From a checkpoint of a small transformer trained on Wikipedia: learned positions.
Each number is 128 + 32 x the weight over its row's rms, rounded and kept within 0 to 255. Layers, rows and columns count from 0. Numbers have three digits each. The size before them is the row's rms in percent of the matrix's.

# layer 6 MLP down (transposed), 768x192, rms 0.24, rows 184-256, columns 0-95
098:148163190141151076094105129138136116124100137092114168135131138145123127127170114092211130229097113136136105089147143066165128135099115120113197113103189122118128158135161148138114096130074091104131140125155078125098161127112137168146083097142133166132115102152138125153147147113146180161
084:147112108191091104092206137178132125176131147117200168136139147125192140103095144153122086126141167130087164127169147121193067151154099163156135178097116133090144074116112107141141164114122130121157086112117172152121110154108107135171095137187121146113113162130101139132128128047091076100
109:172126091121120111132116120152110166128111159151114120094153132072117147156078120156126148130102113155132157092123098060130136140124154139142149183078079149166120095152121197119108071055119151077075122112091118100090102128092091128119137151164109135127162130171186117154158138102189194139
110:150133156099098067111121149150114064112144109110055185089133128120127159199111093137160153170112148125110133125133094140206092074136106174139076109178115122078148060162081128103130114143076139094163109204128141182212080112127141129168217111132133111085126149148134105158152151095140089114
112:151200177126076168138147139142141131069160173147142104066147145107144086156125110049112167111118097122143158150089136128132098115114116160109120077090139096139148106088149142075109083165120103123214157127098167135129123179144153094146128210125077116127137151141154132146131128161141095087
096:138129158129137130143143144076114135090115111163095114120147175142114105123140106119154102138158109141139090116038093161087119116180160184129125111093169075149153100153168150166102125095177121066123103113089085146161151169181119099132073143145142136209131138093119131157120160155099124129
107:099140169090112184133163129145153179156136145173125076116148167124153106066183122134094142103128157087131153166135108132159109179166179087076190176067126189104164111160154142132172123159178146139076103160145132125153068086195144109143198132164115118107121102079115147083115137151151089087
101:117126102141108126079092127152123153120165192175104144143142111107129169193142166139174133104148127117145121170138121119179155072108117150020118181189170131101167114166086109118131107077082108091132125187107116165124081149113140222092143175074101120082177064084098103113123153123060117107
080:153095100099089089162108076152128143130138080176210160140168145096139106136153126176145137150146118121111103161122114138097129147124188109110209138140102121107175087104138124146179146146149192109082166126121175165131177115127103126110121059177159170160183098110097120158203165098192120128
113:141111176156145129136099128141131130103090166086108079158080161181157146075177110111151192139112119123143162140138097074106157100165154083150130150142131066100102126100184113104058137099151163096123142162178159122057165157142141144129096147161077127117179100131136169127103114096170114092
097:161123148083150126134088097108171118137151150141115069082128145116117097114099138146186097130085100167086151118189124166100095143145155136141187113125165124148109139178113155163105109121140159144095111066156101158126124110189129186166131143092184087098088103119128086139132206164135089116
124:053121094119139165092125171156107080126125075151104095124130131160078168059093159157170061113132083134053152155188156194119120145097125143069174141128108148152146135137127073114121158148124110175093116146129122189126158131077150165129116097135206059116155108109125080171152078060114144094
108:149142074132149139173151140074168157127177167136098086142124108096100150154128141166133145122149162155145143188169120099168111078086142123097197155130137135140142081158072105168174129161111100064140152151180154109156084135146090131118153065104100122184113144118159110120103206150160144144
108:152149104156120133107124091115125136086128106141135191097112106141141125151168109124157093162143116144125127125144143112111083105042091113186045142109157103108126108119084112120159052134125086134131149129109069166119142095171116146149160199081152181130124179105086125118127138140129082126
123:155124151065162061051188124113113115128159110108092122094120187134128118108115129119176114118156140155172164152120080164162121150139125119129125120107133162155098110112138106102215127110123102115127150137127149169121103160092111101183173121134127057176076154094127104167140161112143205116
083:162158126138113136102196111133103102137140170164126129098105100107105183108185146130106119180120133106121093151117116172152122064185121151183187181138129167115175108096145112041154121152177161162104125123098133127122187115111163116081145141050077150153087097087069124115139103119148148135
104:143119181144029076112191109132154135123127194158090101178085144139139168149152111220110103109138090141084155109067141109144125132148089150149148121116131106087148186167104097132164094116098130163156097098124138182108167116115113129132127155144079109117162075214090136161092154098129083119
115:061110105174142114182129104093083069119122161133158097140088073099146114184113142149157115106070131163165167165108077091177114093087108112154133105183189117123096172111151128131123083145086108067115162138124101132113129211124138115070077094157154121112162118089153130179158119204115074109
090:158127091125115109112141128088146176082135125126065110153143115107205106129075124144082118138095157122129133146080109138140127105178122095184172096155135084127115184094157123115097192125154159104159102176131116077125098145131155072173102124124103217100116173137118162172059057076155112179
090:097073114124165154120145174172132167138103121101081094126111135149074099112137153073169150072128114187074106127148118176155161114113122064098116125201112121106121125147145178131106160084156158121143080072105112143147105092156121142157136087152150017194114125149098107105073136088164122112
083:154139140113186081141133126129150129137132119134134074141161184115124183110201065135104120114093170133154109167185106103093114141112158126139139143121085062110182156175122148113088173152116131141167138091169132144083103167071139127157110121148174184101086135147098082153136144143107138130
102:133116083118127138144142100174139197183127151121135140143142120120099185129091122090039162113142173093172065075127159101114140187092134100128128180145146159141148102102111094148178094131164148134134078150115065110163112153114154140131114209138132122120123147058108111060105158169113106166
089:109103170115124116128080159137149116120126133111112161087103161146141129150103135118121090141169126151098169119058151072138135114162066075137139141066117112093174131072174087127143110115113168091148159178218152126130144117108149152158108152112104137113150146099155134100164153122170077114
090:119133051183193150129092132094112118165095142147123113089123052127135133147076186173105113214101092099121150143113150112138126117150159131141174084121074126068147206095103146178146111095109093116110213109098132102141124090143114109106124152104090133142050144095142129130125112145147085118
077:144195139124155167117130204137132129097144123139128122129126140136073044116161101133087102100107138144137133134183188125063111146100149119135132146197106118125063144183130151082124108107120166106125122147115109187077139090157136131113126103107127064105137113132067089148077106124187089172
082:144186122065127124178134132155060132124162079102107160127164086134169143086113123076190114167130188114162097112109164138118081111146132168096139113199126161123095130110117115158165117073136144154136138187193155167142156163154104149139142138099131114130154094133189112128143183119133137113
088:153102137164104126138147120118145138158154105109121209151136129113177182134135130135167157175092193104138136097153173130134129179152093150135109163219131070041087135134129139150145192103175079123116130110180158174055093139165087144116132106105130182065064170144180140150132132140145118158
087:149127092182147081101171147111063106132139119110149095201155095095180193126117167087152206132113184140133113110086099118148144131114144131138168119143185108093088131103085148151097107137116143201158138107138137116072099145105118116100097188107102133123148115192155115074103086150154165073
094:143152123092123118180138175150144128140156122086149108153085122157129105147099144153169142110138125170104125155172126111195125206131116160126130150083182175066156125107159116147071121126179133149120135143155055116129132086108142158103139168096161096119123156116103105105148117170196133158
104:151105139102097181055111161097121097097151175113098200163169098133124148155143125130116139104120125148064091108180083117143187206060135123199094104031120101140158146112159115139119147189150133088087139109103122126146124193094113161110131130160106188101152132148145140099080111134124115119
096:150092156123102130131131127148071134156116146125149159091096125137084065119147092146203109153164064125118151151107144085113136123150156176143119160121131076092129129164079132118161110130120094118165140144136098125164122142217135167155099187082154147129098199130196130162086146081113117134
086:145227133134114110110187088092062142143194146113159129135181089166133147160153125159087139131165099112058108077117131092107179063148129133145112114139043097164112114150118076194099105118178128079137152109125125152108122193130128179163128098136134133119150167113120171135106118064151076071
110:130127141142070114122161145154146125101111111128156147126126145153189092106124147142179139119101184120158124111102120164100063102156118129189172133122044158160142149097090170080067125075104105110081142121143087094057170121099085082136101094095116081185152103154135157141114111144139176169
086:159119118128160096139137140132147134162197140151117077197110129119110153129125114127149117141133096086162074103165168089146132114060115113128090071161077107088114118114150156156136142138161101081061101052158094133162141109112111158162147119131137166136160121138126118068161136151099156128
115:133137135174104164166150138098127133076152118099089192126109155130143125108146117134121131111130112142108116111118132099143091128114108076141163098121078138169142146170100115102121123113057140164163172090145124144143088065068173143155122103058137125106112092127156106097113140131110094140
099:110156170111100122138142107122130166113141153091160171178166110182104070166122146092109192135184157106118144086127088080135180178162176158123129151116166117137153148107076134145074150042163077151139176162131088101087120077148069091097115132126165133080094090097103142156144143169139071072
097:121154111170126094150136140128063145137155160126166128155140103165164198103114122111098148093148200048136118122135116090117110085044163140161092137170111025123109104153096116019106141115118113091172073174083131121103128133149180143161194113125126145078123143124114122114139138110115104145
088:124127119168165176149167111130100187207114118100112108152138095089133113153083115130168186171166192129109156135113087111146155131138122102164147101130115109105157099132154178175109166145123191081130130112146117115215158157154113140126095146110172067130125113161187193151161143169129159129
111:158105106113114115153146136144125088120142123161152091127121144135097121104104023189172126118146106126064097150117096120077198094162140127160128114126120173227124146125135094109092093172077146139065116117157117140084105138160097161062073112126064171117106168146145143135096138156144142112
122:142149117107093097110068151144131110215130087107141121134130142163116128112191108161115084137113130172186109092093151064164121127141133116132106158137105074121062104136106096118091097165106146087144068135101134097119071127136122153052131150173155134119076101137133119144125117182098104135
104:192139151087157127135043174128161105076127137129132134180085162038138138155129117146133113162180067129189127132137122141158132063115162122103193095079087087082127111081136048137123154178132184148126147182135121125079126140163113194140168178107066192092156064120135139118135152111145127084
104:150126132096166098106157089168192114168144188080148160160144174187130126123197102095078168123112113114091153135165148080154141155034175120106188118148115151069151110162155090092079099141102128101081147106142095117120186117136081055106142147111108130137174168162154114153163100114127105133
106:100108077097156151150146123092124120105109096065160125092150142187101107134150095142163162125184096120172082108024138162179119123140131078091163121107152103120114157092166079078170161098123116168089080084146135082161120141165130170185132166106091155114134089133095136113149105148103168115
093:165127182135149132110112139181108096113101091139114119114127108200145087107127143134123141182216143142106160173080078104143145156150131108127115128104130113142122075100147131105121129187175185109110074099170109185150211134104114117102114098149193140121087126102142154096124109134111081138
096:130078167139151107132160092091169060178108078164118087076094098159160150186182091121071158099107104092134169108130083120167139200148163132098139120132158068139169102141114119133148111149130166109093104128164125168082114157122102115092132119101161147107132135115105181153157097129045146173
100:176118118075084119174067054098108103116150136080095179087161129065130145088109149123170100121157128117135131099087129127137151184139193067151117135117097116134155143173127120128164117087094177176095176151074182092178153064137086162134172134135132136133112138122154132091177090117095101148
080:133121113153106129109049144129173112159179102119116125146187113128138101158128150151118142075059143098148180149146082160144081077108146131076168083138143151116145128158110089135155132077132172062187144132133131126076142133118133135090072128095164127119115070133130071139149121139139155187
090:117111133113138152167137131208059115104148112108118149104084180186190189082147164083147148162143131100113157106158105126173134150157096152104046140131113133160064143082105170146193132131161129140096152134120136136113166147090125134123109148122191129168091113099074123198161181082102108166
083:069147135158131117178157106100107086135093102184170105129104139105155133134085098102199159098098136112125121164143129131110118114100163167110100099175145126139129073139109127083060086147118158159142085167104124145168106138103142102158152146166151118148119127067082055097140172121161183151
089:150151108159135086089113122134143110128125167139124161131120135103094102131080109090091114100151200194162110141157110117158130132048073150175203155166072063137143114109144156160126150095128110040103180166130156143188136152164103128163152074093104135151145137126130135145098124127077177178
100:167128162113151121092150119081140210086152165157144085125101187162183149142092105095125065086123072062093094186126058138133067150165105112118148084052174160163157166170128122074149148140103152140115188102187137126103140094124088140146116087094104136132185170166184131150123157146129165097
115:132202077109156142153117129125141133103117125199099219118082147143134117111114139132123115148084182161116150131145173175134151141100121145150058153164185201123081087138154130146135125130103112123067121106157100078069156135104157122082109124146152063136085088150099096106144120140163199121
092:184108145112072111129155082080114166193155094099164209138118144106145126094099148140064164211129138124106123163131147069157146074125113140165138069149140156127111146163081144128132090153156078129119161109109140105140156187096136199106110093149105150087151133197144069123110116150132139153
086:158157111118116124156084139109065178130177128105158120114093163140141078166148170112167195143102157146112094174143097111167110133142122124183109163104158103109152121150126091077135174152151117180129133137184183122125141085175164173135064126164133111130118085161087115145088153082181137200
088:162077135169174128164185150187111067123109081070095075147120148187149154132108121112137111155199121101171121114137130138108160095125132075154049140116126040135089095070140097157130088123137074087103125089077120125095127113151153133103091133181171126141129130044139157127108169080170079194
106:132110126157130134091138191162148168097134125103134122091178167105198079089139102154091160179101147111087162113174154107142166095092127159120126093136161084127076153106197110156114145112126147107138101160238160154114140167122097145084134106127155118080197098077126159161113097179070168130
129:137109134115104179090146130087164141167166152118134175114109134143102143118174090191136146098125137153098109163154147139087182136186150125097130179097135110082155153118144045139125157102111164162121100146062189162164102114157122181073135123138127093124067153157121068161111205197134101089
095:173139153072172109095195140105176219093144097123088100183120182182134112171170099128161127109145147110175095128103140147132133122107129130133090128150134191112165123151146094125130120148094141109088167140091118103096161108134101111208075116131116172145112135134087099093103162224100159153
110:122105125129129162128119135154096152161084101128135128103096128112149133123162098153136148132131114144181140074089100150117082130176133158096060152158128152135085123079082116088158124125112175146176150083098124153120170162123150109156129180111138155128091147152101111177147135107130135125
097:132140100070104074157136077118160122112160118084142122123106074137097140113113157142123087198197140119114120127139156178139119148091127138119155156153214098130147144217068137142176121168136104130159127129042109170148169156182135115165096129111082117065126117126150107134097090130116132157
122:076116101097177085095065155057121119122151063088100175116131113159101154103131184121130104098123126112175158109153102141068136178097071100147141089077194098125116149131148123110128154176089089127112125140129126137058124115138122119180151153150170156210131128159099087181108066114120119111
090:091083133151115134147060115104141110133083137100105155133105133126077137114100178120112070117104179110142146139106170172078163156120121174113109104025167137165135105122128068167151130124164111130132138095130167144162136114156132134102142117126149080141090116173061088148094081078116126168
118:112138116150103152179105191150132128138060134114127086124125190155084163106110127152151171124158137100134097098130081204099138096118051103133068175212093130141148095160100175108137089126144119135111132136159068138130138099140125184146095131149178120136128130156163095081110104155198164115
074:136164062104081117167113136119150092107141115123086126146069106102199146096145125189081116145139229148077094145132150108181098195130144122124112168135134121109089165144073123124097163073196077192141096116129126164119161126105170150129117157120108128077119145120171170128152100121162122132
085:119113077115165126094138129180107101198169148111069093158069066154166162163114081121135163156122126160114119086129167079153092156154046071094131161155086110150100080154108183117196116142150102103111132153110112119122103083138129167113199083115150145127048142079111108131056129133088134142
103:192125100127109150177145153118152112173155147129065051185151087095145191094119113130132115116076141138133128155112064150066110103167187179169132149131152155102073135162085127117147075116132129127134093129145157158148128199097151142125114128107168152101184122139088098167133172094106100171
097:138123114105171141166154086164119099125162089136143118120064128138165164108130143093193120137066120100066085103165112149096098070092187144163116137152212098102148123169096088033124102204140117116090129158075100112095143084085144084141084090164138107078123122143123108155166127145153108188
083:135144099126131142171113143077099123056155083108130109170144140106071117145148122084129115115143168214108121114079087085133112099124078136113098137146163173163091131109128155119098134141100185070089148223163116157157063135078120096129134140130126111135137056101075193168158168142206194145
089:129150145175119104114175098139098113100037126104105138154098144111110124098173089132160131081149138097121068091066142113091116111164122113144120149088136109135145142124173141098139170095137102074111123117087094076104090103150142137135127101135143097178095117114101095134131136133127138152
105:166156141161146103166149170176150125122189118127120095128125080184126148145131108133107161108210139126114161182104110128122125130126174107222150152132122124108117120144095096097164167106032183178165144175157131173075194129119113106078149125093142101142097149129122105129083173160100136132
095:084095162133141145168100103161099132176092159118080135108134177132143102108181097114125107157098125119123142184125150111079099176046100153162138206174059158164080102137128111166105108103129102160169118124122196153128172133145168120155130154167147168121116127137092093222152142165149071098
085:120100109143123094108118123134124116142167058101130081108145102107136134139129070121088077108143104119100120141123100123173123198137140107170167094131087054112161140120144133143198140122094126160184126110166124114167116119148067130143082126157133093112097164088100107157098090107085150167
097:097128157076143120143123157120094073146108133101116170156085108193129091087147183142080151141166138114106130160082112112157150140072121131107063125096091117105107120121112183197158137156177086127062113087142079186122149116188137190191117193158112121126131073084103150134167054188152086132
# layer 6 MLP up, 768x192, rms 0.314, rows 185-256, columns 0-95
074:093128133042130069186126064199077132131079205156131103199179169146111169153167120136112110176131130134129171047102124095086181140110113150142098108149139149180180136117216099106143169116133161178159053168132127179152123172178120114110152126130123137114161093125103112155125145121124100154
100:154127098085129181074158084133070195129188145119092100171192090184070186176160136140151131123131079115130129141085114073154071106090159126135185165120119092107083115119179136084154152130166132171130160116158121101091131131145178135105133145136138128114111117161105095141198110125124093144
099:093122127148105100067152060132115073070130132153102107096115183100148062105094108111163182187194121177089130125076102154074140044093107129172073109183158134078135198128141158062162146172095160162138128129121175089173118106148096181174161076136125114111138130098113104113100167127143151140
112:090131202152136091155125097080123175167057157113104100123082132114088105098120140124116118085106082073146147131133152155103143163179120189119090073161167104120125109058120111124149131124129154074135091082152131187124133140126123120120093130133162145185196096178143141152061096054164156118
109:147123160134041150108097093141158186176149135102151190137116070105112203118119145122076160116115117141112148112119113109126150158110109084128120178101118176141155154124094129200182147119095160193188104133144116155160115167117132161147166107056116171109103135129124095137126110199108121156
109:152122184143073084084140196138131108097187126176122155126096146161119117167102114148123074125146082143151102144135121070096136127159185066114090093060133137147062127154073164142066093114140072114166128108127133137089158111128101132145170121136217119150120122139088117102160124068130158104
090:062138137141126068125122103109089142152098193125112134134164176077095124133148078113161128171151122141106131137132103145142130099124102139073165127131125085124178179162075183142113131090071145135133146166141140103138139156166119203118201128122129096108132182115170189034121165146088112095
097:175106142120073146111140111145141092093164127074127168119101119157128140128113118121075110104144082149113135097118157090183097157045139142128153167111098122071121089197136139096114164077081066076170151128088142113139125119096125125168162137197151142128142117131105119095153075161146113108
124:096130133081139161097150122160069069151144121105082167104118131111125146148113151091145155153101101158132134065095157149146154137116134127130152124105185123143127112144126165099142138174109198179104103128126149064168124180121186184105129101097151163089104147144123147159133163091080156017
099:113121166087086135095151068140136108163156103103145107047084089133156169130087091190139178127098119125093154111100119073134210112122103156123122122109159092123098078102079119136148140163134127163139124112106161085049134129098097158168143088142159176110127103196104108111132073071093087158
128:141100083100177128138090099103118170080146139152103141116157078123103137149107150114092142101130097111092117153118175167138156111092123129071148143137177106151054097198140172141126084174136091148165137109112084120152116120174084076185179137110175164193121139133129119128144157133089127102
109:131140171129132129094113099152153072106100139140096081148122128104119090084139160114069130079087099125147171176164184156118099163142134136125134096182147146122131089093070162144115125152108174124056170151121161155164137162105099177154128100138100155132105118160129129150108127095123142092
112:148109179104088160089173111059077124118162146104085145128112067138178088122171120155156114155126150207140128094160160125127169153110161144094137125156172097138140172171138140109091219153083161134133154154149104079134081179075119154077195131132103172174132132121095130099159173112141097121
131:140115111107122124092071133109166159127161185136106121127145124118119090153126140115105112061114146109168119192093121115125105128128152121121120078093164136172143112102128080089155116129139047165142143109137167150126183123151132117138187153150208113115105126171088100135110104172127120084
076:085069101110136116167133137155127136123055122115083119099121123138165148114178079117078105131078113180166122126177141104097153138177113129084175142098141102085122078119100141054084136148206085145124065152138127145198208159122123177154157122167163171178083109140090110100178119103197169109
104:071126136097126136097117092158124161060138207139093084124117113103159127123153101156102124155118133085146152162155198126100119113103050130153101140102159136106133143120233154128158107101118093117183121114151106168173150122150160178067147126161084181153141144155171074129128105144178119108
132:110124122156132143161087122139114127102094197110101175131146103138105119148115138087112118084113146189210155168146117152139173121139100160150089130183115163135128143106136156153119110137162117154131115168145146068091135130118150094187055096160136179125079158081093114139170091050110116158
093:143113112106155137125111116135104103117097070141149127162148101141132074144137151137143071125168138167140158116145177104071097098134064100144095144111165113109106060126126150116135155132192117074100069042161127131134122109109189171110129162092155158207091178144092172123136143132150132148
076:121143080119145117167105114166156124104153117141190126124097161089131115159143058134123120034140157195156117130150115204102141246175119162138125128114140122137108091132109160186148120141127155156112102142104138121143118103103092176122100111145116125136161157142102055134174185148126105150
079:147112128151100100160167106191092114107136149104190101146085152131122127116104111114124179105142173186096141073074154114135094158184128143138098116096113127136096099188204179114089150116164094115153160144136157124091176151131127148177154123110125128120103149123115080166106158127108151120
095:127147113210159076139152122197115097143141100195110143189159175169053176106126075158130119104153103112185119083097117127169124132145100107159105097070144152167107137130128070156109120061110121115153129115151159091139128059130145181125089101116108113122151161093054137087131121171164118122
095:134147062108125131114142167094101084176143104147121114180125161103160101105079132125094147165125184053137158098115178137086131148157112086153169131129142141109145163167130075215124155084162059079112133125157094128151064101092096121105107172109172125166110076121118097202160136083148163138
099:132129148112101183125109133183142121101122101123079139108126056124179138127158095111079138142112092101127181065146136201064191128064123154195082113127085184135175131157076153138135130081070123104149151140042162097147134131147121154079148171137170110132129086165105122161106130128155118194
076:170078102102124030107178066113106164127150135116136158104123116108187165199130131101171080124067121056125175157147158093115130169120144125121142147174186186100085113096087146164111166038194068114128073131143153109139130118172115126145193089172155145126145155116123132113160160164111136136
076:117141151135135168119129164018173150173163088096130192090131148121120092145156181158125150131097109121135125165139111035088120173095104112144125128176124130159137090109111112071152136119143134157179141098108119095150120161128136138145089116176110180181140105143153083091161086086167137166
074:086144144122114150046189080083176117134111155109137135161229132083114082126120144118096114137133115157096059160124087097107122145126149151135148176067077144142141078125101115128170131096167141128131132104145159145094100179148130087149184184078160149148141100073136194122140141112120143100
070:111155126138118129110099121104075141107134085078127080121113112124140091133149040147154127138097152070194111076108123160083118161128104079146155137135175150151160090112118143092035145116078119091174132180127118102149104125103086160125116084081207108124199145150114114046135152120163127111
092:088131066153064133108152161103140130138133121143192160102140091094117149176097132096093110167120049143173120124131071124159165118169138126113141141167098064122128178164148128105119072059135079153141135195086078103186125091114094159176085094143112183126174138105201181115104080152121106153
109:058113129165108126134123084075137137126083147099155143133135174122103174139156067136108129108116142117139129194137094180103156161140143125127101141105123106176178101160173100112072110051166178132127132150038152129057141104126128161092191119098069139109086090123082114168094140148135101119
104:139179109140115145103102162088087083163111108156097071155151129061135137115160133136148088088137115154158121162198140115137120094117116161155098115140124152137166162096102116181139155174123147144100137149136104177101109125172040121075101076149128090164106141110154155122190106086099147128
069:104173198162154097070163176082130101115126117155124113159150167089152110116106131189173134098089122102161111125131093125117093160123159118105177144097157151144189159165131172095186152149095123143124109100133030149123104109171178109133149102092171099159154126054178156072217105127156128117
120:096087106164176117152094114055129073181120099148133142124090070124135121138154161083138107114123095217145174175132161122162129159130134159122091111137098127110144122130142096172155144121140130149142041157115122180170126141181142165143096111115131192140064215125158130090164076117123119135
087:091140165124152126088064097209172152184184087175122127126146113114155170111125199150127156149117123109100142176117171168100153126125134171137145139203091111056122068104098136122152116157103146131159119123148126100184116185152163181071108132089121115123159139155123098117124116116145121125
107:126072045112175133099179117179110180135124106117145115161130112154176134128110120167039107088129169143107120116163132090125101131110145068120128172103105155171152138142152113122147131071171156129145147140166144097090111085090122126096125193140130069105116065143152135123146088152182176110
079:099115126137139130082102134150108096181155068077192138144183104069109174139063093157144130123123158166167106140132188105073116150119056143132165149207102119108164106062101141124134097148177159079145102153129142140112154129095199155088140139114155170175073079138087096121060151173125115113
087:103083146153103110135120102102172112147139126150121116111132167157199123104128077111136047164053161125094140090093113152153177185116101057155145169142137122141213137127181180176079119093074125171134131163093129145160143112111101140151156088147157167115137127127136087097166053156120094162
079:112127147095103064163157113085164130096126120144143153106207079155120106089104098131106138141081074130112074154143144151133171139138171141122090154105193155147106133088193219172138100118120154108156176099144119101146090145095123169127117117107163145111122110196182133102195090105189107117
074:113085133157049116134160036122117184099091087127080098131090144128118133141102139089126174140118069122102152124150102116093094187141084153144085108165188170125102135084124168173088179096156089129178118074136059107123108156143115107108200079101159134129110136069058121124102178085149108126
119:134125161105100129116082079116111103109108179143117083113144146144142117126147099145047103109109180119175202148156090157178119147157113065128129135128117142145127132107107094078109167137127137144155124152092163173086156161064146133107118122199095113131128115108168106158090090111065148151
101:153152140087110166119145129138136159120106154118115137191160131112108156069098121131183215152164047127171127138168130110080097171109122148076123158150160218104149040146084106088108179093165121132159038161185117080110109102144119150180160129128141163105160186147115119134099115129064140090
094:126153070124061144138085141037197152119122141078109091170148097129135126182154100107101135101154056038134133095083136096091118164108107148141087156113151119161161104129106163103180121101153141127129100093118083124136111123123134107126079146055150187150135184186107158121081161143178080148
078:074243153106109176129218130092087121104116175162076136167117118100115182134099077070161142110125105101130119090155084165097185183130119098109201150125130126147142126204093102096130122155144113113110115129120064070141184141121126154092111076101171182137145117142118147131082145121161125109
109:151164141251140157122090132109160165141079131204108086105163075080100142069130120084128080131119140132109156092139151087148156097117177155141158138181119133102138170152180110124106171083171138179153155147095135168114064135112123173156058163196122142135133127140131164119171176096154179152
094:124131149084148130038151118138139117152168066127148152061126129143096119081114185147117144152073110096180151095119112066132184112120131103111140136089154156154097049157106103133136107130183190123093132070144139106109172117125128163148211141079128147127121074123090062105142120155115126096
125:136153108154121160166131100141074123160074139131176089170114095071227144119130177112092149087177189110142087128173155103134120114175148106150140103181177095107141137131173111083098183093126162126133100131141138132178099142122128121194137127064115163124109164093107103112200170146127121134
074:071123031113113099138138071096157136092116185150130152181152022124101118171076176128104141132168102150160129101147172137120130158172125151193104115086156140128140101143073084159146162113151014171124168167120149141117100148134150132108172090119124149117184187133052121110129135091140122104
099:155171119119110146156090115060114122083142209170142095130140042117122137161119111135130102134154072168159082169092181113110098129151160186098100127173153188096152113167137122108186129113128128119130117085154081080137079114139110138102088159189108161149100153080098152146061106087163120115
073:131106173189134146110179128136108165149097103134079130167114154106123116195102116097097133078116129165140156160145099151152074122113177140103110211180078051140101109121187094165130131146147082096136073127127101184183147079100178111158116132102190162123139169112143122085157127142160130116
084:114169164121113174144081143178177124146118098179110148178148139139086160066169085114102105129142128176126091114231146152108110125213097161139235096138116093156077063173098100125126198071106155162106116174111164113158117125128182160162126155148122083137114082087085138130137172102129162082
107:154144091145131128131179102138103102190130088117072172066183096115145124130128124093113051116166129142077107101161152118128113094121157164139112120192124120119142059110113175122131110127129109183139117159162202118182118153120131154083150119103127148110110153084108105078084134092173097074
110:148134114081168106125109139087148052193194119151134118154105077105091127177101107112121099155162120123143062103134163108141177105147117165100110159134094086122178118120171166136138162157112154158164003131143122125129181098146148150086110151128138112149096117139142097166108098109107089129
079:095130163101112135101116080104079076114127097106129112135195144109175122095099117111131088150104166137140157170175133104090095146152109109154124144194165122104113119081142105083112121169177130118125117149104186132128117133046085121161119150107184192125105134125157128119109136095109072167
079:122110116103104119127141085091138068118124065114168095112072113144119162095108098136125161138016079150134108123107155126151151136166120168090171165166142103150106099141158082121086158151158148091136132126089063097188141155156149182137129145105084141173148130132103139109178152141163094124
125:148137137116118147107099110088156133164137178138161131129147109064142119131126152120088184071112119119175115164116145112143184089133155180153152140115102188154119107138090127162171188120109146180130096162134102142147130129104124124172158055062133189088129105149111121130132024136045150129
093:108074191146099106112105118083151157064106159108103143141172120166187119095117081132085124149139141126194151123135153142085175163072135134027138128122176143084166169175099062141065107085154165153108078179116033223153154159119117103170113165176124128119128076118154107117090111139073142139
119:025111083167120130148064144196124126143108162162198177174144102160111135164145114180143131069094163172127106134145078154128182128197111080125142122111072139122147147096132134117089143169163147116170142136187164178095120094119101123132101156181164064099111116119126176139096095160102134062
106:158076102133123125082119144123160173172181123140113161132132112064112162158104147046114116170133168097104090098114099163100077139129094167128147071162131106112127103167119175154070104107109153122119110081090100130103121106078104097173168138155154195140077084150119119112161128119118179138
103:102142154109163136133169087201105116121085099153153119113096125105182136142116094139174135123142142091130103106088144123130104154120114133149145165144139137065127100105126187111112187085127174131144129102180089073097119160162125134134150167182112159075096203215116152204173171093111135136
095:113103163090183127191114151094139166137098131168142162093154143130210105089073099166117127139099104124067152167148174173086158142144080132148188075131146119119136130154173134156069127122113144126142073148128146128117169073163114122128097152136129170070136155146090139131090074103128131132
121:131110086152115122123177168108137131142136171148045123123117086149132094104113141176140099169080116100155188130181111081145147140195118125145087110117155107139136125214068111103138169148052136162150117143111109157165138113160078117160205131088149100139097163134031125087090139200112164114
098:130125081142137079151184101133102060178150142122077125162101063093162110105133116110091075171125155178104182109147130113162099144165163130096090086132145120096085128193132130132171165138156136179147157182124172069162109165082128144202104153130162054090143146127126123086111153086110129175
129:077117116216095119136139060156148233129148122105140112149112124151120167114155085203088076086099083154142122132105118146091131175143134096128079117150123076166098131112048094071084155133122148150151097143111162130129105102098116135146166202147181104112176118118142154196173121131188138100
069:097142174121193104153127109130145080082129152176138131164119121119175125162167087128116116132096125093109111110131129087161154130083187139178134194115027147154084160120101132158075112060157102125159125165136219113187134108140078212150054188127137133148095122157138118057184186118113154142
072:113148052018048134065160073153092107117118235150167156116149128060105078156127129110095172183103164072124095041092123090113111146180146142110146128134147122139119152104138145178120131117129127129080103079138115131091074154142126123150164187123127135118149156140118120162132124151126096122
086:147167077202125121127132041121118088119051138105083110134144128098091139132089121135060148081160057123170130128144111135152191077127110129112160184112150108153166133073127121107150149094131091196131176137080141117144116058109158140163181140130124086144131117176100109106075161082158134126
101:136119134172117159122136072137123104113132151108144070174137135156178117098107191082135083145084097051104062116167152099128118142151149162130151106160097062153102153142118158118224091155119144126152122048147127087098078113129135143120147040086113141140094090172183142114101120116095115177
086:141117121137143157118138140082155178136157090114108178108126099205179141069077149130116127088186124097133109183104157155126144189171078114155129119126087107135081069133154197059127133073134123153179107068150131101174128138141152147146175112106099212132173122211110134108140131155140127146
078:154106146140113074084153093143157090171123143098067114122123082047177097107148140093030112172100126180134150130198108112067073164118078114106135122103140130133086129170159131096113093165190120142163135130151140150097187139107121199171126145153082120122088103081142168086095092151078121116
114:138116104145128076125095105141095120149130121175080096110092138127135148201111133138141099072137195103070163193181136055133074138157185088124079120175152170120151174132112178128103117123163079155097125118162129124089117119146198114126144185137117202125139145085103117108101145164095121117
085:101131153160089210110117150102097208095146112113116158141150127119103141118131082165116117172125099156113129112182170102115148113084054177137113192147119105211105121135125028075069172053137157155166170186117153122129135117132108090096131117116154156130084133166155097124156158070177106163
115:188137136130083099157106188097215106102083094166188149124103171111146199129165153078111140086193102138096105106175092088104191168140071151085127168190187152186137108123130117137120119085206139104153109109121150141152072192122155144101126089087187126088162157115155133130093119148186139167
107:122110143074083193122103131133095136121111169131097165087190145133165121177085059116128116121126151105110111105125063105108104206165115134168167147145124092167091055172178148059136164139065129081177091163096158095122116120118157126091146129098156168125188101142089150102116189116112149170